From a checkpoint of a small transformer trained on Wikipedia: 2 heads of 128.
Each number is 500 + 50 x the weight over its row's rms, rounded and kept within 0 to 999. Layers, rows and columns count from 0. Numbers have three digits each. The size before them is the row's rms in percent of the matrix's.

# layer 4 attention query, 256x256, rms 0.102, rows 242-255, columns 0-63
104:466520471496448517551474568509446472512523398417517447423501504539537515506471579513428510533529476561587504438518443539518448432521523474537487416394489467426582453505605578437585554515520560
106:522500624519463470516524515495433474524508531502532567503502532482539584528466436370586507513486501502513476566523591489448573475558499361527492500492416490502417562572405571487603574430503475
099:515453504478486356455518492434488462485560516532543547549499538454530546494535545529412570488574507549538416508500490449461533400540557460485397416486511550415436550483515570489581452469595534
125:457523531544460520474550522469449565461591468494478465609519464543508518558495522483540444542516480492504439529467480587589590441529504475498467464531557445545560392498434481450528478546534462
118:504567531506544568478513467382609511536512491543473459518511427594538523584505536453370508426462445468490571520496516550499591544549500568571475547442545542502488500414490549464492476510426483
117:439530554476416558471478559501448556514522582541467512495533491498480462525547496449442492496533510489522550556461458500559505487512590446535521577619462536588471493513443470479449450539454481
109:642509500523491398537422539491546447583419539589448561584488580532491551483423516502540532473502547539500421495492491470457470523597498578506520567483509540477454614433595528491542523456501558
101:508489586559543568560520440433411530476530517565608526488459428472523417474518468469593519570491498499496530558495516477457447362521533465529469471481507489517499563451494505442478532457466440
111:490511534537455529510557487481571541487577506505503571533515510640450519549555614535564477570521490525495593479473498510572519481374458514469513495423364426516452462501438478458523543559520445
113:529441528501428551479496471415555437536406469476506504443432545488534505535482460469531502553475463537481471495535515465473494479501483484555589528501446466418505582447496561566536502543451534
108:461519467500457466480462539450498576474449478542475470612562443571471463467508426409524460409519543583529492449521446506422496362408556525537479497496581491509431459343457509503469419454494514
105:535560472520432569484481475518616469483573605511549389555415490597586591428568471539511479425435566476537514522522409454445546557514511419523450537444567489480466529580448516553430418512424548
103:510537490670369526496574536511411572554619454521507505577432486519498476538543499470555475488471492552405520421532439532476477477510485516641612493448511539535486510474525537566492533472569449
101:525586642481578520415575523471442580436541513567511510490555530466491443609510573454423463487451510550464492391509478520449549502487608546478549432513413478476384559492461461474444502477502527
# layer 4 attention key, 256x256, rms 0.0972, rows 242-255, columns 0-63
104:498458475483423468549498473506507432458615485460474557438546606517555512419452441546467464567549463434452457528520643490468508466426449459493491602549455523470525445454461562466412513550519475
106:461632540527466445511432499532515429491458553442499513530513489509505453494599455678441488519450534524546528500514525446419608551531499529487493560481517468527523564564548538530477546521561556
098:502575418517526528476443549541510434495521477464534418452425496471568529456528425505434484570409458528492501503595502539581439477441533440627535455455475501432429538495498523530512637419488492
117:464454447504416468488461510497448484437588547480534430529595510488472429502442537494394405464448573470584490456547449546547515528488583463541541512460542572466583490578448466457520500524506498
113:573559603571558572418504442479641473455517431594381525526562519638479532492511528543472549498526435471563534547548452485461483479526555508438475490469501483484560515540480533459538561523464394
115:504446504630470392516510586486479563548552563431497523508584430460478487525521531485470525496484467442442511446494427471589466525530582558420536503530523509561508434477462449451479484489520454
103:579561523444439462492427438422453499480451514470519593520397502548587412490524466532560488501458613469474563464470514462475495485546528541512561498466455582587491503483504514525515480470545531
098:425481513476452555519537420532588446515440550443478469472401490550587522502476532534475459473403491546477417554483435414465453481510495486571456504465523408515492522450486489494487517421568476
106:520517448528508477570554485532463551542542513528543621439515451445451493532379455515462401501485519420478405576506486474564516537513431508443533474544592607455463578504483584432414484550505503
105:518448524384482474546500448423552460541549453488484511509455522411445558487607639523495558498490439570388478571488424474453526520617459482547454466506415576531540499416523554469523590569470488
107:511505492544518655445457504611542451565386385442502493533554549529525549502495465563435497521427510410551573527578554473491554545603420544484486506510557549511476425433534445582537519493481530
102:460527479559520542459522493477448425572505426564457518551487518575516569396474551503490545500549492449541601442371525458492579512464488465495472497450431576462585469470484508452569446506457537
105:466520470619499484462432507519605481426588463533514440461510499551518489499517665455428534498501484479393416497553512508494486468520586571504522530535502395522454484519579530477486474443462509
100:566508482549556547496477497581452531453425530517474479539413531473548478464467477492512570540417527529429489530492395452544571560406627540539461550388471503498577538531447453497492511500485535
# layer 4 attention value, 256x256, rms 0.0816, rows 128-220, columns 0-63
100:415513508524449665552552398577363479492459521515441477563448467495490541471555551494590559427492486453538484511504559577618464484450480461506565480442487414449418488496523517485547431489492538
094:464519531506530512546545467521575471505566535462555507522515467545539441465424596521487474519492446496564508509513478508546512482549467490525479410501462402479400462524655482402433466480515464
104:581545578510540514529473503441606528523493512491563535504426459501572508432553516504409530514541558472427498521416512518438431645442485468504422432544473550560476560477376499490525434463476503
102:531538441467527525567534462524448552434506648518570430503537509463411509518520529508518490481446488441462347532462584538541479511581519503552590528511521510528522515502496469522536508554500514
097:578516500532495509583416522539543488527513477505403439581487456541462481597375527510522573440532544521553510461520529431511553478498526501475520522421506469570472436578530458443466445474426592
095:454411525572538572534503460610494554576507552523521455476438468571567406522454480488520548544507521504545477520536528452446481500414471528449466391442411532525486532539498617463522525506451582
095:565465502517441363459463565483555403519467453493450524543454491466491488451553578464554522534499486499498505443511564435510550483450518494587470465456474464571555560502461536430533508558586484
108:531557549419418584493458460529607581479518575512453437540488452542432474570514530428496543505558523545458510480576552558485466551507482544573510429485484477571511423454423496485455539460467473
096:525490445467430496510467521468456545498542497488632602457510594415504440421547530471408587577471429544526487503515509525492565532487463477417520599513577564618456574437641468536519488504516449
091:483416516468503488478542470461502552408331488562482482517550556582427630442465430465480465460511515423490439505542528498504534481544505546565483480528436499543559500552485438536444570527506532
107:529540486472515458523495525539551541410594469512519538607530520455485527551492470484524507442447414521525462436545522569408459434530484478435594490580399504504517551467480420545523518525523480
102:428470480540571543491532537452539538439533500508535445545473483422491515523433536472592454566473456471365479455437540537561597533476514490444543576542546495567506547534534434430578474539510456
114:482557542489472507545417460491508483494563521577454418608483510570442560519566559460466464523535571425448538544566528510477546496553505519440466437580375493485471569475487503427510479462482493
101:519449491495471497508490445507491535515552484523466556533484527486523596529600513595468550490424506551568447478564387597599489414493501489479563469499414522506436503479442494488479541510571401
104:474516499546510555489421489498514424462485428546430425488538469533488473511436437530498496523513415493533501535511487525536514491509447521554478460505465452407610519507557479417458520509523476
098:480473494436474549532443564592470471577511568578513541467546482665549531445495446548467456463476478447498582482535368410400522510557559568598481545500450521487455466462506525504546425429504519
097:437452535536435578435452502373497533423432457550492400502581484557585454489420576395560484635514515540465447531565566571566503463501419478453450570485525500515500435571571509491477485512489589
103:470499529427475529538505546483554578471515441520457477493423568505509581550512431475496474361455459523590485477588471524480545492507456524364535533537533485475470482539488514501455508522554546
107:590481539509536486478427462452524453469479502496451423528461568610521555515466486470513468495472440507490545569513452515483430401478472468410556500494505609519535505546545341505540494422610463
094:515438476554518538422487531420574475500494507518502488471551547492565525534458544495457602544520552421473517502526529577552502579520484583439415510480498461507442538523478423510567563462644468
103:573478519466519448499598545526489513522554577496661455446544434489449449532407498445529526494512485483489503451462515501440454484507461468415478549510563563433373565460575482447454537481481422
102:610567521500573414502621597526518567607527494518463425465544414481441497528449485464606508520552502494544422444490394501430434498539572451500522582511417475448480497532462495565481562466501453
094:489522560526531537497497456400532422526451525536513436439538492549555512463431505490598520532524568430571539492504561603469509480590492487448383391460474479530491541508527431553490534456484467
099:555517517529514451470495601508491526544498495534424461400494530555485515555563441533471530528602449648521577417580572519555431508386482458539573564513497563553519461550502569464444466497400458
094:543515475471521536470503556427426468502513506530536454508498588606467480579365535421576530557546543469473489500517501575448441440448459581473431484498482382459488529507504509469526605506471541
106:477486486529532454544543457520465608481525488527444487648494474471489479559502475580486473495564536495617443541489434539506434444439557435456430461566488547533315524515568488451532607420474420
105:485531482504493477523485502398487497445584435425484483488530430551533463460391507520522604522548377465470457499574607547510324499527506493510483521460564585575438443482391398506434499484481461
103:541422456489504465503531543536543506522491454516486520465532578552581518557403487490509596433574620517438496508438535528538394457404502521512465476475521534424451518483501534425589485471514450
094:494431550501492542552538488424626591369493539517571364542398502570615378515527508501454513507445521492429502443466476460489486498441445482401440509529498536486471502479605378465530402515491481
091:433406454539517499494466486521435492428588523557534562529477457549543499561436509468516500529428530513543392504481541476475509495519469488518519490491506414482499501624447470485513413507552472
098:484506496521492501585497423511396452563355444446468504469530519433562401475510598415516513493465450581513548512512508510492570583483454511450452465457481504479518608512489460444525598475587534
089:495607561553527542518364452502406486509472511491513463563516595454460579571532531562595519441493488530503606454443503502530542433427498591498526514481530538351525594458565464488472434471488447
098:506487492470499488492512475377549572517557393476416462433557590537531507561471554607440516453435495466474538521518485570395420490561643568507513511495408526491509500521485481438481486562594512
096:510503452560469526491503393571554561576516544502424501506535516508494419414463463465464643497528444440522538451472495438456441475490509473558587591435538457525467504524441451412498412522535501
112:509551489571463471385510513480570441464475476500480499615590469528565515518430481543523592469647431451544494518538521489500562539499470543453434457418509510547427573553428459499441536489489542
095:486527528526493468504550433493506448523460473473473489574557487492530471560523523402499390443573574470521510512528506448506435469424435487517387528514465480500495467473478522520547605480474466
106:474534553412388537426542483446500511492521531504459524447544501475489534448551571552527444518476495458561548551521494446529623505518539478466483569449516468600465455518499433450557505485605528
101:515444498414560471473629524528514473476533498476536456478553515515553400471496473448528590525455472410440456445534631426454474559483458567498461479504561508396472475535443451499473585540546406
102:486454551529485524447585497493500523492558435572517433514546570556565459518463450455426501513519446507469525570482406542384440483411509465419454532519500502520502500505503513420574543545473480
089:471462450492475514541510481490548567487475507506560552607481567481547521475442454430534547458531550473431499500409518449542519539482579505601523518518427451447435540471513540488515504568629539
112:511499435499559442475465578515534574500560440510410588493533460510417399551549461475594444543558447491556521487499511491550524475539488484481564517523524600468496468549461499512520557513486344
107:471425449441522562474467538529504541434567407517461476445547501561444499553486493584511602449538391533632547533464541518487546559552532533542476429546421560454458485550548533419452497512499431
095:465511487503503454541461548511575461530549573499506550516494517474538485408423498542566519526452497527582534481480512499492447387489525421369540530456576537524479583464499470427481511492514475
090:557448496587445445448425511530542379395509440595562480417576403576508502576569489514461376469549525541449483505569499604537449435427477465549498518506479492459467483445452539583544548445461471
113:534467550497479478549422516527484573488484465520417483473514530446448527491522584341560581423526556482473441535465522510605508423477423586566501555468477480511626530601482502512574508463556441
107:527441608542569470497453451598494433474575476572500472467503500407517514594535482502425549509511480547481498370467609560568500576416405518552460316519554452501600499533440508576538469532441424
086:435503445508471538526395488535494452509524552463530500480466501561515630484496448576512455435452443567514570476445601584470551493489540474492567433533455524558470519511557373511483514493496419
108:461408556509487490515523546467464492570516547459594444477441509484468546456519497466533514539453488511391537460531559477519548407589419560533542446514509536485569534560586469485556452430479482
106:350403516516445487462547421526532517481565485468519470548500559479611454483600536458537509566433554497632417465484477517470437498602453531546476558490557482420537494475498564534499470528398565
093:491492457502509546382503475550558465495537494485552512530585542560601453396439517508482495435526533536447481448420558468489522575396499488463500549498675505483466517499461496451480440465581559
100:509470536390499562516447469453436481466482483458507537569535544511452566503439541449483571565492389512586504481562523403555452566542470538471445535462543394509553440550529472401495464498495544
104:535421529495593529503518487523527468505451517575514458498484508489442362458502600528529579503550425525549447470524580422547545516509504472419488472493450451517518536443520511547461526487521520
106:406473445474452568498422485489528399395536434528536531514511498510500507440495511486528570497506445462472525547538484477520522475509470517518526485546455434481464412466590477468529549505538502
089:520442503557524475510532569489520531540457493546497516406497506522479455420513467446523535521464510468528527463432503555491565485469514517513525420476459486542536552483383490469522469531452428
110:449490402573538465442430450518505590607514480489463524558464463476512460418449522411525480551576407571438543452528579520511402445501463538525525517499507607492411537476508500461469466452524550
106:526447522366470539433458489462444547623537542510624472569406464494485487545592498538587526579457546574399562474450491477428526528493521523523447573555471491442537509411568616509425450455426418
095:513551447599519534466465472612468503586453582512485500530582506468557490533517483548495492522513455515496488536477524617548514563514519425494549478535550558490420497481484383443473494428574408
105:456466522454480580611553438485380549495534490535515564459545597509484533530497531467414488538494584481479511595466427583426509411508524494492481444543554494501512532497472491465539506526407525
103:429523576525421480526450479521492478494495493436502594526458579498493466549618463433543547518522651472546499555447538497494458533473463509463537556523476459503518435543434551546503561509483527
103:478472576566466493516381527522521487517498485517531474506525466565538461546560427530409457555499518489457475496422576474476454544452507485511513435459564652489481533521398503498503448497590530
105:509518630595413525431512505480550506518507537491554416536457516462497435585590502474489554479552593532429572481478432506476438468386446514490514523484621450484468466539586494415559434502443471
103:392450523548583537427556473462471554530463444544390532578384431508496446543569385501467410492501463478444501560433493502546574503489446532571541556475548478567576482535486549567431496554573542
105:501491525504481467488526552489414464450476489464412568525474524553561504439504518438564510472498464397591493502439499453599613589523535454590435527505503464600459496580518495447475521451552477
100:564507522470536377439561479481437470522530423474438546549463498469495549548469514434483492479545510517554537382537515456558563565482445413531510566454451593463545532573439486570559475492423447
095:456476481481438490531566522533495461513491522479447549458483510591506580613565475505439441504431489517466438508534546569510533469484465518495495493516458576576487519477464472484495561532468518
104:528506504558546477531499513563462438559478471473459513455490460484439452457501567462587486451566506553397495500457473474473522501455487538569498440476443338508568564495484568482453539441542540
098:475493457571471483489565469577534496467551508525569577531547479490565535448434518533586447513508400511493499385491501438547590459523546495631523465440484494567494495427457494452547409496503430
107:508586507457615518518502531468561504459494525468500480494422580509506540434349511523611563470509554523488496486455413436442430483608444479409465478520499591512564512433538547397513377519453553
106:548473487505407481446436513490571514500445498483471572514591541455448554490417513482514498505508520465559526498507505535478492543538488442435417474556466508513586552519487446465501578509591561
103:460467434560433576511497552531423470477518449507497490509548496540447525486345523431471549561507454565516527514473528433453519517477435418520513423561476429458469565545532445479510385515509530
109:438587520502437459519498426356541582438436443456495641495549536433467425459476434484476504581561531485500519557440495446515483432477507447500427463490537612566478653483525548587506470478478536
103:520538551525598502632489515498500470483509504514502582504433523583537482431559488484506456484524547501596492469491555418557625448440527472488469442491511475532600583411514451565441591508498530
098:548525538522532484542421459487475547585502473478496527462481578536451497512604470555457671541503441536580587537469460505456423388495597525484582477417459608444488592548537512450488474432556457
097:495447424519505456497497498613443469541576573458476622496528568532475479504545483446556571565536452532543538486451559482521462539520536539573490420500537468523591578559477473575553454531491468
101:510574478450483519448472554443450517474477482488557507543529569550452503440514548577454502504627517512501518447515516548520387486526467572611463549514565514479562487464526443528381449567472544
103:434435475512538547515478477570497532527475509549483502519439642446487455469432443513544595448464531548512469492536543502449445530529506552449515389533415519488431500507416543552529455532547528
099:577468594524385494522473458616496417493485448517478498495410478505509408518622441459575608485553515420462471604490502505418446470400396534466547492458497508543551435438456465480584485531579456
086:476447491413496448547463466393452603514559481478464505542494514562477500412508464451532544542534435490448546589541509561468498457488568568414607534504470496573581521588503444505475561535596600
095:507476554479515465534491526593479463501497498495572537497546507547437508402501581438518462537511443535501458496480604524481531542584492518476478520462483486465547508519464525521439566519496551
101:562573568455587497470519467534460513447483497527576581369548546489530464515450493540518514468639509521544528443536510584560465505504401499520486448531561442459413456554529500535513522499441505
100:483464451426489490492594526417501563492562456467451557562412499532627525502373559476402503478406450441499530487613443529523535498535457484530521536477447497601466443532396545515466493534568541
100:552522535530499505429505465435480550502464409503376402439451494486556580507605545438504540548486492436491547469489443498462472598489465468518537454498453467530542548607482462621566509499593508
103:541501493491480464490487537496488545523454497463543539513523565514553520548531464473451460534442518446513521453483414445486506445536521451443461619503485612493432540493479462504532520484538476
112:461409452580426415512456445483541507489485436470478522510428492515442530573387489471475472435560440484498473463508590550503443542455541474402497500494490527552483568480484546500566492491525476
098:584491571501558485471473475617516593482501477498531436561481426516467516518526524455485424544522503544461464564477499445502537495513420464616562487487495544502532473554505599493526517443521488
110:556520457526573585427591454517437499521506469519504432450413503507484413547463528539498494401533388548484541491545509391549559518527536599410491536481408506465470530488511580569515436463486460
111:415475496495494468437525421525444490545523489471497542471511464550503506536516434433506448354448442400460422458404509435510520515566533558535517504508607501417450448596427509512502352465530492
100:509442466496477459556457529523464343465631464460464448530548541567514392479537487456613584517543431504503518578445526476489456413522464516490467453503533510475622516550617521507527520510489502
103:530519465573357532479508482472486453483510488506528508529517480473519460584490490519508533442479577533475499506440472498509498460429519514511537536476536435473419469463509500429557471498476521
102:470453490450630457489534547495495412443455462495457395534532504542528589397523521491551478470461431517406422460490541462482488534542532513509401598468457533494626541578417504546490472416454512
098:542498444498580520466515452560562435433507499491493487401525493545474498509456439583502360493577479517531473563536534516540499491567453481439487417501512594537529503460444549587499517501462447
103:356448489497491473503478521473496486455527428487474542493567494437536474514562497503527565617461541609432519519582518530484443471479464452496382430569500454489575462560500549662467570523551553
102:582487452465525527527449551534508558507467515505401552561464474612526426472543505513525529534462538492619454602457473607355471495550454455406481582442543549438450405482493457460425530501559417
# layer 4 attention output (transposed), 256x256, rms 0.136, rows 128-220, columns 0-63
102:566525517553569507434584485461621592484499510497433584475489576533429452490460510520549494587529441507471485453488483459399408493571479531484502536545479519438486478484430495513482530536443541
098:479482627527500442520455501565526506541459534458484589556561442524498541495505426495540512540604553498538489470423532581468491486495435548536570365472556452464469581480435577592535442517565501
110:462535482394436520461517493513493510455465480507603469490513548483522490484485534517483480405532481491601493461536435533556525343490474472417530601546485511511559446514587445574499420448506497
106:491418457536529502474499490453531514440518532502549495517463487569528542525443503530575536617578466569550557478576447448441421506471481521427437472435503512400530506568518557444557616484459565
107:505517402417548464459581423439503459520454497474466578442423483473526441488564478497449547518489452508495508513441485563478442415500467414474531377529485427481507549450486465534560451412426510
100:517568524405525480401683520500488531577525512492497489437564503461471559505523572451529487444450464504532529480486488514536556468487570544499564539544547465557579426484483464574522455498586433
094:450503512496552551444463367476495564596547447532478482599540466343429604390533502509509521456582559443373485499542498565563501544578489421565508568606503502500549509487518400528470471540513532
110:481450445484494554521539531403527460508524496480505483405434481591497507398466496491460463428456462521510507535555527393453541341495604472528493501461471498423443539556534534455545457564463509
102:528494494559554490393570468459502449560446553526467485514486472471415535553444475496528476492457464472460560514495476507518499514553542448548463487495460495466491493455477501438472472523511496
092:514568546368478652532468570607432454493651517503501575493449451584431451478403509499408507521407505526507518462497522504507469514508499495511571482367509447481486489513520527453500501427479503
115:429533414525552429438631476517480507577467510490522550503454446483503479474487435571515457541536418471419518467588505507572467530564597494548462466507466493493499564521497503388449508501450522
111:576559568517535500428445483554462507501484516510488493522438565495457513538469441567548515545497588559575532525546510473419465475491441531561466407545520455424517478431550480543480599489522578
120:503546567425492489461529514435505534528587516500475538485589493521543499544499484471443493447557473502508508507522573515526390395482506494502643549478537469439464412442511534496511517500453482
108:470589446500503532487548602495476485570530539490422523462536449578416523506417528523567443476555504478518541502428485496428492491455392521548550543499546514487488451531497506501537468463509586
117:479525540496468436505522497495455523493573443487581597476444506521547427483467457486452522479460515588490482551520431399518489572547435476523503559432530585484440434500492549558495516444515476
112:530544484465552463501496495490586448511591485541538473419607488385562484503443449456437551458533500620461497433448447527583472477528558533408542534494540498511529515480441465513535534526562437
099:613536523569483484455457529468447440505508537480456535486431533499485442555575501551492591455543512568551599514442449457408536529539522508545572434489481507533434533440478408548501464461465484
110:609426495517501542432483482459512511493521466498541532362510421573513515533463534569461468566501499517528523491514367453483493489471555551599458473523450475523531545582523555493559457444487532
116:470511536527508598603430551600504506454516437460601639475497436507572530514536493498501382556544482471529452538467547511498484516481500457480453485559585420483533439490523577491470531580439540
099:540518514566529453474453511495479546531529479509485472572545407487494484487491506549428479537491489456526496467441465452454544472517504523641521524513584468449490430461396461512485436573472563
107:533448541616449606514542536510597555521538497490452401548456483476546551527464544467451473576455486537574482511419531446526534477503594492533508447492508431460562453572537580613478528534503495
109:479455507447479501425519444559500503469491509529523425486532581479520475455465474543525499471518587539567542482499408523525451481440554498454483523433531470469494456525508527397561464479598544
094:519491526474486489606503497561559541571510460487529486476479534481490504515562476495418548464550484560528457483514504419450486514550529518577588580455601465518415452530425443438552494438491557
110:549509418433472484461513434565471476510368532484469515536534473569480506462570453535611486452432622427472562523530544539454494465542505516431495494547462482540436627509624511506493427521539518
102:543484510508530448481432456479460500435517410528504548403446551417516441473532461556510461544453435566490545434486467477565436547530510458543587487504534535480505506478485520546473483510442537
113:564551448503545419517551593467426493534545482490514556474523524468515513527545464521512512496553492566448558375493509492545468467539569656541536549400584482602569461496445460518474497536463653
113:450551574480518565494415506561480517504421448543535493527392638505561500465540550489532416454452546526518563501444433432446542483490398484481562586584494478504478585405550633559499557489411482
108:449531419566511528467460494399552517553487488568494534572544457502429557483541542462425536498466529487572494521467537494513567427491538513514484482566494492480559569534455484521405497555422537
098:484458529525495520411441463454542501549548485508530527485536470529457568450460467519522405449497547589525455592494516508453498434530456451597476486553538438510614469494522520576497546533468497
100:385569483536473530474573569461512518570489475542474487460514539462468514523532527452501588519596506564552410537493507537553558478436491448450572577546467390533541509509499438545427501459506541
102:532582597514587568553579570553558550479490453477537498490529431516502523509508447509496516582512490486495502511441485512531491519472470465568474500431469528531488418492466470514474463500492526
099:471490374483443459569475585539509473501467457482472465480557411512516394468434543476548512506509485434499582427460597545452505523555479542420502465535492497537432458423554474498500562490489535
104:388558462495543482511495541500462487444486483438487502585479518534495579493534511520501414501549607555478477324503548427508526513510440523538481445413580513583462507538466516560453537384538502
103:473522520424572480501549517559368495546506485526467470488475523508509460522446472560417491524468450482548493539477575402556445467434440546456434527541511548434481515519595490552557619433533451
119:496504362435480465553426526482405561523468527488524526449496461436454446523536525404482476410511409491466499572501464481464458502465492587604533585572524542455513450587523579521575438562452410
097:584387540456528443502504460500615451545579429461559409582484474415552538406472470557468505441543413488500481521471576560472467521506512486394473567439567469524550494420467419489502431518508440
112:542453497497441500478522445416424473536500473420477532504489467455511444600509507513600465393580531559502416398504591506511425532491469546481462427466522482535471495470543542640439517450488509
110:455587525578504541437456471507525494490533441520466436651466441468511544502523445500451486552443546470420530433517452506601525583538581510528580475562491496461518542572549540556519478511500483
104:539507524555587438529491532552490467396531459493482525476485455453496614483570450605461520468438474577427479487450473422544488537480480519530480590549536519516504539541491520579530549496495559
095:434486452521560529458541538489459452450520597556554533507602494423451530472393464490443528569493498506570508490545499511511461452534495507461378480468531460505576445473501479527472491508408472
120:577529412613453590506439471415467444516501517517531478507467578556471512499550506575518533420483592550426465545495417478517486434499542496488522541555578465492529589431551491436475491567469602
113:497528444493514505571629456447513485565424426450461440469556515513581503445530558584426508488479627597451438447528516464498595510426473584488567500469506566532506542517524521503489454419443520
097:506471467491503528440415469489496561503405493575483522577464475467548543560496522462504647498551482483437535420490517477587477528430500541562482550522510525556469403563538596537519503535539564
088:412478594477546503560507546516519519460525420496445436561455569509509442527489571498419506442475426469479532589437556535461505523516513410467532589424531473538496478529550468436400416632496494
119:534545431613449465437550481431562432474470536514543539485418430569541444530454489522551626474566472474567527437504434473437533541491580454430553550421446505455439458412569550461496478473460594
112:523577544440468398511492500429572497576445441572434435527489490556478503453556553517432540449511569415461439553434508506490521478526513497553594576550489532497431550494539433417462390525621525
085:392527546451588511529476427444459443543435432461380514401548576493538480488540524457515593469551510502550445502524548496563487617535570532467519513475477514478443382516586510487469517440535594
116:492527510608386481411530458526537483462526488565455528435540495479572405544512489360503444472587520422627443465439450516442486539553578398482543459533537589557463503470535514559430560581567530
114:575518537448536497432422479513475578547495548466492463466543489611573446471524470517492509470527425441419583498459530560491432491559468393480567470447583578572445480526458507546549534516614511
104:520521502564502433470438580561493509513506418474486491568472469545464521528523460424401613650526457488442562508508526509528544543502489522583484463543418533527489546504449414584435517470465379
108:506499457469481547486507461549487452484447588540494518429489456481542478468492436496571465493507520555476480450494497451504492465396480510507605376572453516500415590421400534514485442531471444
111:518537476425419505379518514590528516524354476447496528467512502515466504501506448529483602500505568479467525505498444604440505463453500603497489515458596604516471536443418511479582574564532470
113:458448536444617517604516545430427506593472512535489496471510507436509447541487548523517468483470472510485446590420529511638396445504494354421531555413539529481454471455507534485421538523524500
094:415580484510425502441501387623509492492458504501493495464464506503466524441475530480516490503531581520434498432608503470475580550565488551462472542486485542612415502598571522439474478598543567
119:519457475489512586411537507539550539531481490543518513494529580475560528525483491467484435447524466487584569461538487531471523472477535445447447519500550452500498402557611461589492468541457491
117:437510486531468521583451515550503491515498540535479437380579499491619484402503550504522484467488563531551500467485561433576520518480505448443604489528529485503510468493547416534533473492600514
099:474428517604600507509480510463522542423559486512449451514468520499478529506606514485408541496583458507517479527441479467490432560487508547508331544497483455444530479613539407512569434545514551
116:578593530526456446446541562432421504480511499566390453469487459487512500543481509562572445560481494447516458398455545401540566498478504560466524474418498559516429455421460520540522538449550555
110:579539545477589557492503434437503488509591509464549414415490420491426599517430532473481475501556525516522566494543458453572487409488438470529496498472504545498537571469443423484530585445560445
107:410507463441558458448489548456453474409463530500514479598559496527524474444484575356499502414546482503610429416517484518551487458590494485378442586544474444533539515593562481458521411475485446
108:580445432579408441515498491418505464421549493499444520551540415473446500504490506482502413407529468509576436561410562503487492468496566510532471524449533520554490555501530547512443560604497481
114:581617492487500456525495519517446537461581429513569606492574606523529459413457524427488533545486479474564471589599511481520420604482547548504490556486436489473493499538494516422429406505501546
115:534536515553545504531589484518544443564497485453472511517498527467492427554527397450504543491546495576389485464660476504453443528547558491509508641591520482518582497511505486508603487514453580
110:454564493503507535539581444566508386514389505493527410510515466516524400532495435596459491565504455432436536493488484546465470484551537555459575440599511504512530455515510433453515441532569525
095:606501485572547534417545487474482468444552543435509469493457598504492523432482480406587448536480461515475436478478486494499544577637571509522500458514449505564499445457514553586456489506557541
105:486552511491564470504463561530503533465432514505514459421498512488479523519547428464541524506488554456512480512533520546515484513536557342492455513448477530500424522485522412504501508549535420
101:486470491405522507440493555520484490533502562546440602487527513543486522497516454517515515499508499512484465619446497485482457460533434532413431533613564504432465508513560544574415548486459553
114:492435516508499539452458421494516488486481553542566495509467434528512539540516539504505490512498497562527546488420412465566450381448455433507519513602403486530486456518453505576493534394515456
115:635488503458485552495463531519413506530394551522556486524393410612554462552466501478512474497542500487598512502417479367556496429419534578548565481506532517536530495509410504481450569523537465
110:503539510485545427476475466464528452459503483466459573413441565446469429532472506623483490498578547494465440559422461482453529492500434484464557569540478622473503475471486563479504530471498444
117:515417537379557539507445566546402401412458613467560522513527423533461547506489566523475492479447446528477538491531486518461543482440451504460488570467512484601453417436457535449462482444402477
108:452445531501463461424457439495571518498457464513527539488517440533562563465489507393584542488496481421480547573546472524414478487553419502470472509559518539420474493517437505457608370557479512
101:442507448531498601427598550504452461363465537500456519502571483486451545424574517450440513470461509480458488414499447482533546580469491546546465454433542510573489438479513496524520522494425414
099:438579516521585546424470371533523514433526503468475528498488519500471531534514536443555426456460494521453467572497492521516481509438466583440457552553541426435496479564526515442512479564481504
110:521537460464486486495387441470526453535515537466495477605493441470496453436461516592462502556410420542499574482407526439479474549540435533506493510379430526469462567537561574533580537411453424
106:471606492438469503405566492484536552531515538554550465512567506433422591434457568525441463538588601457489509446507432532543538487503520398507464580460548504584545442556514502456456592519526548
107:426573480485535513491498519488475591467500542500610563577503453449538533540437551555452380480424498475498423498543490491649465475551535399405471527479462465527500496593562542472496493577498479
083:462483474470523593590492539551346442427514519522509619422549502521546466563582551480471484498527482544541517498558468476548371555388426531501464418354546496502484475543583583493510542427425455
096:570544471474491581308488441486535493395496578511498369495483431419524557433438514482494574482386527545490446404476452529488471561546495466575533411465522468439452515414564466650606502542564432
111:511409494526439456511563498528553573421467455505531450518471487456478470504535516528519466540430526434520351502410479525447547436498479554627518493412484464516461638433474566531409478550531467
108:511498483536484505449532569539493419535476492578560516444500499498449490444526507588436463534513483534465511572482503563454475558430498591522495531536521511466523520433528580533539467440510412
109:546573460514512498521539557560475456482590433453588496562494457556430516583497525529498442467544541509503514525468505528509527394436500533532473583489537496445506463482457502373483558474553525
114:508487501652505539528554501550570420375487516524429472545520467473538461507510503533399546497567389515436498476473478567477498562388458510504540433468495526521581454487476587467505520479459451
124:463596464538444542451453527583382516494464512536500399503586532509543544445513564535503460470452525503609472522499534410457603423556591391418488509622483535506487478497483417523515570553463558
094:464450416504490476437660606481569399448502529549519449473482539547548462424521485440459568488511459414548546461528517524455470505519546482489532501522500494479517487431543481476501420535499404
121:409512470486466396483447517503555581392399569441495558536603527553624493465536486539532467563479559404503474574548500497408511541405496553478515536564554443527489425518533544486512514602492505
123:503493558534476565602473560544594495465488473495508460445546561516545491519529501439442599603541433474508447538490446476527484542332614458373560441562438432569512528473587573494471467483607542
103:530563476617518420403405440520446549560477460485489543534534443465566566544493548425557471495506567553449437587484543484512511571504519443490500466490463537537443566418477470460517520567468438
109:442490429608542487593519550488547519459489503484449616555493445421383593487517429484485495563535517485421512503577541505498530494510504460514492499443528457539520533480426493571479549575445500
109:428566481502468605530474384631567537479502554509574438442436477526577492496504588435493542462481510548500537526613523545481491576433491444489543458463477545357488494489586492488500512534543456
097:492576546399498447479462456547448516553461494415526397545505571567591452540535535498537500495390522471570488567569572513437579483493536580475521528518552457537432461514488485423514504549533474
109:509578531541531450647497505563559556533510526488571449528375545517535508536561542519448471425522519521538536562498460435501523490489374500525566598437545464480500541493434417393534515459428447
110:566628476531499570461534503500484482613460401510525425500496440446515529478481574539529476496452518578448513464448443481611476453378510552501547472531454452486572526536578516526606461523509561